{
  "n_layer": 8,
  "d_model": 128,
  "n_head": 4,
  "n_kv_head": 4,
  "head_dim": 32,
  "d_mlp": 320,
  "vocab_size": 7048,
  "activation": "geglu",
  "norm": "rmsnorm",
  "norm_place": "peri",
  "norm_eps": 1e-05,
  "positions": "rope",
  "rope_base": 13700.0,
  "rope_fraction": 1.0,
  "qk_norm": false,
  "attn_scale": 0.177,
  "bias": "none",
  "tie_embeddings": true,
  "parallel_block": false,
  "extras": ["capped logits"],
  "init": "uniform",
  "init_std_qkv": 0.0442,
  "init_std_o": 0.011,
  "init_std_up": 0.0442,
  "init_std_down": 0.011,
  "optimizer": "muon_variant",
  "lr": 0.0059,
  "lr_mult_o": 1.26,
  "beta1": 0.95,
  "lr_head": 0.0219,
  "grad_clip": 2.0,
  "warmup_steps": 200,
  "schedule": "wsd",
  "decay_fraction": 0.925,
  "decay_shape": "sqrt",
  "final_lr_fraction": 0.05,
  "batch_tokens": 16384,
  "seq_len": 512,
  "doc_mask": true,
  "train_tokens": 109700000,
  "steps": 6696,
  "dataset": "wikipedia_en"
}
Each number is 128 + 32 x the weight over its row's rms, rounded and kept within 0 to 255. Layers, rows and columns count from 0. Numbers have three digits each. The size before them is the row's rms in percent of the matrix's.

# layer 5 MLP gate, 320x128, rms 0.123, rows 83-319, columns 0-31
106:134124169092080163061114130162155147101144174112158125062157121147196117114130107146107146184063
092:140140140079050149075151169127094176129162146071179102104134203071125101158137082108141075146131
096:106143161123112108124171168072125116149086150116085127123097092142118089136193099181121125099160
094:200130144168099139175067176114131118144132122168131125095095177112075173145146047198066135120137
096:066116181131145071087074135125157111112100160104166150082149139136180081089062153120129147172096
095:115097089114152123135119146119160130135101144193086127190146215150123100082107145134126110124189
122:149156114159110087162089155154075130113101142129118096159154242127146099087152146087060185150117
102:114089141080057192157101085110138174128168107122086122199140164143107132142130160082125123189128
096:147106151154109134174164173181155107078133149087095141112094120116052162116145214130156057146107
087:118107084129102158147088096193156144120122101130093155143095138152100112146126101166156126137118
101:133124035129142056106137102113138079107101062134196127131085061139073119136162214125116109133150
102:142127140191141172171148167114114175110119138107203143161021123156101121135182143174091064090157
095:106154148103188142116124106125143065180158177119126136178145128121130170166163045132112062151092
091:117135132117105104102084119134165180117141065138131154110212121164101125117112171143122134138123
102:095073084179096136201097164127115133139105108184107117099147113112089091119130127105138117144156
096:064155138084078167145098085151173119106119107136107101135102082130108102174088140204131118145115
098:129129147101142115120091144147158132150123121129129126117098073201118112147125204197159050194117
087:141160167131121141184146079136149095104088161153093094136171150152166156081115132139126119193145
102:164136122141153094121164118085146119081107126129141123101038127163137121116122148124154157167115
092:124152098159113146145147075087108146103169131161095147148165162169105138113155210136113146127133
106:114127155134120115117097074136110153128064057152066114130080139125103165169101153152091174153190
086:118191137079141155117142154122161141160138152121133142155109179136120112124125193139120132175130
102:127143110169121139124130179090154129092142119107119125065106183116066099115157144075129104115145
099:136150068121150130096072107074117105134177128147173159157167137111109136164116127178135079101108
094:132153163070151095111145085095159140128148086142087141165126076145168162110072129123133119165148
099:140113140177182095104148116120135162084203129137183123147165096171101113118150115132141162101199
101:121172108183164146133062120129140107140103095147156140081132108056167083103151137202097114116146
111:170184121060099125140140161096109114111139194100088110125115168141111142177161116148141151128155
104:094136123082164114128081135168113151137152115112155156093094153169083113127125099141104134105157
096:094122152174097055123150125088146203092101068120121141147145138148160074143125090189107090164157
102:125118142120112123130148113135125122116052107108148127095148077137111135139114118119105152159136
091:129156172164117134158169125106140175169119103176139087121103185192167116118113155184100105145175
103:185154149117100065096157119136179116139138134139127213089165147114122149063139173134124146135060
067:127158167153111140136070081095136168144090166199106107105149150108145098142133134107176120088145
108:119082049103173071146083176125161101115086175109095110122188139125149112152132082119146098089128
112:157124191134129121168169182157126114114117181092090145157095169168147134094123126174059158155191
107:086102127125165095083111073138164114174116076144106101101063146142107113115174180145138141154117
115:126103053131086092146100088139161085149103067106175086126166114152093179089140107175082089183171
093:164133067139117105159098092153061108142137113144110118097115136179175081129135127158146102119154
106:142115084105129115139136179139124184149073111139144039154146157192136125197142110132113169164093
095:145142201120156136130168180165151109158128170152126139189143160166147094113118185102168142089117
104:122101130079133165136127136070136102092110155136139104103121153152092074171176111177122121071174
101:103182178140074136142156129180122071142152146119163149173101085131122132170123167121124088144137
101:169097092097176076180128148150108127144150140167147099144138174086137168074149166122097134164107
105:077151125100135105122162075144080117158163150147156112119149168091138064220120136138141163141134
089:158170125151115163124066105095145090103095153099100186135135054157114154095129133126050130148121
100:130130179096158104165115107157095101170106106158150102213103148099156117163102107111136130133167
106:166125106114187159186135099099092125131070165105145108121081136184100098147160178111115148133103
109:141077138135085120137114140099169116113076081153147098161131105100154107155102098135120196179100
118:104125160143139125139093156091156125140130176168184139091074197123175166145157155135128084140132
100:125137095106114129114117165148102130119086129119192102145173166139145102123074183104101110155098
091:135172126122057097093179096101102125147122140133182148139101163195100108161182130131164182189164
101:083073161117135101127108133166092127110079186140125105121159182133047158174103095149121134100062
104:144122121183105100140093139114186070147122169141158147060164090172073144129134110102149115135150
109:168129174118065085203134141164140066096109164099105112117111116106115077091086129109087121169155
104:251167101196106098167123183163114127120066164208115144160150112151121178181152087131085152117108
098:112148144089089121178081173130173085092137115137120167139112105151140153124137151145117156107142
105:083109067081085112153117158127127137132143104114138108135129131081098113132156101142079098102139
108:068127119104090124128151136181084195135149132143154098096136145088138142115171053133102071118109
085:163114145132110145114107111140061156148082176086121140155100130151085048103165181096161142152187
103:151123143091182177107113151158099117089161040076097064134167182082164173155105156114115120128092
098:062151146119169152151125124148117125109083158102070131078084088057135115164145142091117105108096
103:161075069168129127200093080097133103112092148134142105115087129123091097144173113082076173125163
112:123134102123090140126140116164054142073138126113114095129130142129167148139121153124148082166151
097:150132144070105116135085150112104121088096177173119119153161164091061110098164101137123153131082
100:109130194062018069071143175066144147142175116088119125085100138137158113117152146091126153129107
097:086137099062068116149133129192173110135148159152171116140176118116149079128107123135124104120152
089:132131197098060098114099099156098092085158139092114104136133179209133138113099097151147108128131
107:076133145100100169143140120062101164139092141168190093116148133155110096133150099150127071160069
102:169108169176121141117082109165168109127169103124130120102150118094127096085204136141127131178082
116:147172125113078153135176120068118092143092122120200139093165113140152097144126123107134101110162
090:169141118123143150153104099149169200114077147129098099122107118178117167139071073174133125121141
098:115075114136124125128121055165065091080166154110143145116126076164098094135134148128068128134127
112:126099139179134126168119116121120129123104134155153103195089175084143116164159038095074136139159
101:125147156109109107105135126186147152196133076100131138094109143148083098113113094148094159169169
105:168138141136138106073047110133123198115107140214131113109158140149128161138085151150070180212139
085:100096137084110104107166088092084135133133171128161129190080181133147165141114078114133143112135
089:160110103110151095192150081138146164121150124162181058149089113158100064108135116139120097159114
102:068089069100070159137166134098138224112148136165130078143089153142104103144156166136122129197115
099:096181115132153107115147132184127066083092153123117108117146134172147165124083058154095119170085
093:111096113165133123110076121154076140148137082131137166172131150099120079171164190168115104108168
107:081102152171136150087119161103127069169115093136126170128082149136122114070175125135133071102108
097:106108126147187114161167105116168135133088136107139190143151130130171106127122155126143167097048
099:166154154127062074158113177115075178096144118171087070137116121126096138167121118132120149080101
105:097126135155110095121170139140149131155136159196195104094102142100075123137124151129130086125173
098:122171089149134152146060099107138129113126129095144113078137205218126155102132122137104169143158
095:092101072181118110151119156121094120125117078166185112105098077160119123067152111124160161134160
111:180105134061135185127146109179133119188115137143140081088112132060149178099167132131140159183133
098:116101171139130195156138140142140120154108164149177159073145153076124144156121150134128129125074
096:112176128125169146125095187225128131134117142131146112124128182118113126108133134115139159150097
100:170165114106123145186088143180144105153070185140109159115130121103179130132078126136104146135154
097:161137147078082122078133127136137121094127158116140067100171135155148127131037162098100118161098
100:139113126134128108166119205104166098132022123160159140154114123129068142066173134054126089103160
101:138134191097074154076169173122133138089135156147142062106105129179148098142160145111116099147064
105:162163131150197145139165167166136166142097112112107097120155108206154161167137086137144208136082
100:078166112196220095128178065133147184138122094126124118131148145166087074175153161156106183110142
092:150148080107140090114137116085137111121123139102149140107186148135154101126125158101128125165092
094:099145163166062143092108092137137144184129115144129135178111118097156070113126179130109125171158
093:122087147104161145158114109145119064115149178097116082164091109147178123111146166131097157073147
097:131163112122082109099066174166114187079145136100138098130190142121073075159202115108158143108121
105:111143173057091124126176089124062103099118117066110063099144080174072106192101154116173144125095
098:109109120134088192166133115132113166133109192155079072080098093155106131144148120124150077111177
097:057141129098114127135176214108094091117155058158176066110189119136180145181154118115181091171173
100:162146123066105099081087165150129102155144163104122089117120110168110097185147194125121107171168
093:153220141140145114146085141182110189060105107153125067148132139138166123117137114121116130091096
094:055141181129161170153114152137144133097074081074138129166079151144122122179131126118113096128132
103:102161113106085096125163112122170109107126134154103127144130130127186133111120101106121139106141
098:185129122083105112149130123136128172051143067097176111155122128161074146093122082166096102122129
094:107161114181138116125119139151144153184127173088119122132085135075124143121110138137080096065193
107:138111143159171117135149128142176168125155076128108144111113066120178092097100130139163123145112
098:132131139160120133165151114098104075093130120106167148082141148128140108133159124085153153164162
092:096119186064138085150131204197090093126110130132078105135111094117192085193154112157080092092115
106:157146184061107112166124114081162133058099105090130110112180126098135143074123104151126101137153
090:195145158175071070148156081112089116089136170122156117094152155121126115151195116116163131095111
096:158133163085135160158153156152132120116155157169096143139123084152152114107099089148153153122157
112:138134082088107110154092098119184072128119120136176126104108125107103071134172153162127143173087
093:131209102129158071172098092097065099112143101086129117115147110116110128140143134113162074144111
118:095168123116158152146083105136125164135197172160149123151131104183168094089126093077125132146118
089:111151173116139165117191090084127138142157134114099134084149117174131213113146116098143132138141
109:147127069137177126177118155155163161181125119158113142124145104090128165159117123129084125135188
103:133158078148099138140167092129132133082121168148147181133134176179109147074122132093080131124154
104:097112089131098175178122109139124160141147120125142125093172179140128173146139153100155105092136
106:147121165112163127142125162168149106042101089079099183117093124140155123167126172082041120150138
098:085152163101165090200097128123108073093115110145143133068101119131108127069147165163102097141120
101:153166112121068075129134088131084117162079161148150114094118205130121137079118109078113108162149
109:081125117178139130203172114073072145069146149140124102174132186133177129092182166148209082142092
095:086106160083129150089083127143127123093087066093112176164143170105135076184106215046157116094080
102:126162168150096158189149091112109102150164102131182111111082146170103094076177093157150150193162
102:100189132139132097095137138102126123133110169188127135179145155085128150139136140093101120117155
101:072111148128167138171135133147204096102149146168118185175138119107118123151115127106145149193107
103:124106152121137168084095127173146123116124113134117131073144125099141154084160098132121111174056
104:076145149139122121117186131120089141147090075169124061179107120179098133150152154096212106112125
097:109160100084129130142084154179132203116158142089101117079077096157103124105129139136140129089118
099:131142160150080142156053136127100163104060097104150136166081133090121107108133163105117137128130
080:140136151144085161134064117143111155121127159161067177122127098109154045143134123098136149113167
102:104147204180141105083142135128097143147102115147205142089094161144116091172113097171135110135176
097:159101145149159078136079066095113074067099129134073104172086104099140084150090212163142098153163
105:092076135121124125109112162077173160150151146125119095149171098139134135124158152099080115145131
101:147144115139179092116114125148139081138154158146129084124129132125055059102155168171082089073121
092:163134140166134172144125106218102089130145144147126106093110108088154079226155125205136106118126
107:142156181170120114149139183153149078113111088129129160125150156101151169099154095166056121151115
092:129168147182103070161089160140143093095108127074136097126149189101081150194157133169149122183146
089:150154145127137161154115087146191075110118122073102124123084130118119140164208189110085091103127
102:109134126121094047184113120072126098179139164169091134135101099079158112126132135131170106115114
103:144099166081100144142117108159167138097165066105080149161098174097176086153084150095102141095106
104:077163096128141119174125149122160109145178146118159148095114141160083024137128113102153166096105
101:180150217124083160088120164155094071143098120171064147106156149098106136162136130109195117143131
107:140062097102139108115132202102099083161103084111148146149122134118166064106181135155158099103054
111:174135143114100086137194125172114119152141103110134178105125172110165135153083092147165098134140
106:130162194206184130147144106085115121119157154168135116119120177098094188142113195100138137144123
088:070112164127101164161126129106113196167149107071123111155164126117130147101133166115146124085135
100:116133115175177111152159171161140113120193085151140150147164150167170087152072193114093160107115
106:124125148162117086098133155129113180107078219200174120135172117122108123119126132148128135126142
098:128143141170143117158159074167076224123088116075179148105127102170142185094080149139137090161159
093:152137143122091116150163129078109156169105119156194140101143128144134084160163129152152058133148
092:093133094109126078178083123129081106129085135160184116102137222112166165068120074143120086120173
107:113135132109116125120131118173069183128103108137114096126068165087086129131154083166184132080109
104:148173109176107097148098159134180126171135126148131153067059091084102052157112133149119097127189
100:104087122105143098124044176133115110104144123197154101176075138155051116164182150093154075156122
101:077061102140112135152109163078130055157168170135179096107071115153163063106139175104117126129126
105:127094116103148182141061149125120178142065118138087129104087152171124111164113150208075043116147
110:129103129124043130155106114147181137210159116156144131086160127167117122088159099145131130094187
094:126130122139095146151096140123166103159137146154144182114134099066127132129151115103091134130136
106:115135074079120140130130102132120100150114103109174147142081100108153171086140090168161149176126
102:096045167119119119157129153052206088158109114092141152128124098112151127111178111159168078168146
104:179129115141180177129120131149158149141150151140159155093144154143034080229158109180114127120148
105:143144143134120163104078113138088181130113096127132130062105179132082134134164164121158147129122
087:170155119146158068071136139165154157108144170179084161161141043154118187115106093080137166087092
099:168153118089079153143181129130146138195205050110099103174106129125086135140152121086128157112091
093:121079130146161045164120114115142117183107134182145075114092056199091064105129111160175121139118
107:111142137122145086103109102166131120182111058138131151125130204122158124135172092120246092103123
107:122076089169097108100117142119136119100064110167172162103094195141098123171137084124142169132103
099:085152048148150123085131140191132083134176135216087105097122127128100099119103135174157154084088
098:158061087111160101100131118125126127143129116063195153143165101147175122101121139148123154101065
099:154106118140093094127172188127126152162187118058117115137095120111110193133159154143137128116169
091:153111175133166143117131160138098088128184110164164190160102096159118129158179186107120120122102
095:094195117134146168143154116142139131159136126128127181152072159078142144133122153175140147165101
099:168150139112125068102135069112128086121094140153118129135073191063119129128126141099159135170136
097:073152094138113179130122052123157140128134148113169090158118137117097155122140160150078141166132
102:129120135086074095097089074090083159141129131150165058155143175092155143135150128143119192139067
096:131110155143118127170084123106111183145123146108143119087065118126113104150138138103137057181158
100:123151087125115102128083130146177141147114096165187127075120121113076118131157099184179056119143
102:166119130152147174159117141146094078055150129135093139148130094194147114183110169148115014106156
096:189126091147118130160156125135085119125135146088140119043157234107155118130185110176113095142147
091:126144161107132107160147107135092096160075138172177151109134109173158112139086120139125114099138
090:107164066136083098149106137128113130136137053085131071041096146133106072132115130109122114129145
099:158160130161093134197132105151123179167160098140161165217163123108101087111158110124136126124130
092:152091079129163156098088092129108113102167102151108157186117130135163077125172077132134156155152
096:118088093099146136169110179164155123131182156109173143127093169207122080091107190112148144170141
104:147082148127100156155100175116107084174105111181112094094120131129155137141112120172166095052134
099:071154188104082097116142104157105119169133070170167192203082106152128196174135165124105123127168
100:143134133131085181129150121162149127126089138135117115136156188111145060161110088080118138111137
099:032164127195138086123143183084138139113128148129196125129102089163117179093154142143102129096161
099:123127089176127029130073153131127101127138140174136103184135185069136101145135137098128128108098
103:135133125155116105165127111157158151087094135122092081089133185113103172123126147097106128133139
098:114071170132170096143089135084176098174151118113190116124067127116108126152154164163150154163125
102:148168076080096117117056150068136175174084130155142111124127187144095117205127138135094097142143
096:080131144073143186194096162147142151162104147124115126108134119097107073142197095172139081152135
101:137140124206173155158086180135108147138114115065167154127129112167133163097097187021132155127115
103:105062087155134174127163172124100175164083179155133067145089174133092081193168100117162170161130
095:110155121119118153136137124104107085157177165120135137160097125113043158119120130116129115168154
102:111146149150022139167150143123147153093105138135132119068133107127165120157171123146126078182192
101:208157110159139166180127168054136161089060128169059078118134101123153194190165081138093145131127
101:108120127123142127134150131117164129212132117104180160093162107179159130151172134186113100160146
086:144113092173097173099097123150100118145095137165131134056134186157166142155114100168190155129150
103:131098096145077103138122156117110117153139075140126137167147078188093130127107125168204073112185
102:134187162163094080153145173125140141134148081126129106095168131176105101162128143145134109108185
101:151142182096107187085152125139116148130184085102114079133127120151191111174151090091180106152135
095:161085140146104163112154138145100135106118149161129162104116060147104139161089110108050116101106
088:104134136117114104144150158145129131095170192080122081109126072101161130072190115101081187145148
090:148105080138102081170152144117129107174154110128184178089127149119153132098132124141121181147156
104:177123156094127129190084167122090106093159134165129214123165127101172109127150115167043168152182
100:082134124155086137129149181118160171167083202092199130080134125102129122164162167130100131115146
092:133174074125099105123226129168151125096133115116097065190089163145127160085149124151113141120123
098:173099141133105078175054071074099101139142123160157181123137120142121128112189042125196098083163
100:118113135063106124125112084117071122102105113130120105149119166162140204162109032137140126088129
106:098093142166177165187186125110095127109059112129100128146142112186142088143162175137085140087164
090:111071143036174120135070164141118106099111163159104135164112171088167141144136132183115083140189
102:097147098200125163138155162147143143140107125042146160126145145139139088129149095140075138141170
099:135085106134096148171053095082106093179091078164117132098176135071083093156171118181163122148157
106:144073138139147143118118095176094188182083105129204190121084118145131094114145146121144126193134
106:119124129135158098125079118108130150129126116173131143085161118082170175148084155070114090136118
097:124108116042164164113141093186101105108119093159148181125130181126160166096156160130139180198169
090:104145073050111137115107115165139161072186147133161124114149139080114146121178172088132133114122
104:185108163115110138149138183162183151139057138101144161077114107096111114166175116145155140174177
101:161139117158125113083125142199145167134101138134168128181164130150138105098160116128048128117093
087:085119118141157117101089181086157095099135143143187106142147138143115164100103101158147081122204
111:130106167172160138142135068130150169078131149105153175137160139123164149166109157107110098132114
100:133154110136141109140134162170106126159164142176092090104112189160135107080108183106129110194152
089:158097098141155130147115081127180158108091081114140141103175126085127075106126149144140138101191
105:102153160138130153118175129150131171168110172085131168137130186147109134159140131078187141085092
095:095108165207131125130131125099128111158185132149128173156184105085159101159107160088176061134177
105:113146150182118116105130144111141151081147115163156135123141176192200153117127053167108089143095
095:129142179162077141148165169128107083127044079135134144161089096149135090130129196101113143181128
096:211108174131128154156121156165103115156129150149142052109124135145246120109163186127078127213171
107:124115116077090141092120121062213156146071131132134103072127119122131092167121143156087129107199
094:096177234069092136181144074109137183173153158140136142097116087110152130180153091164138223159120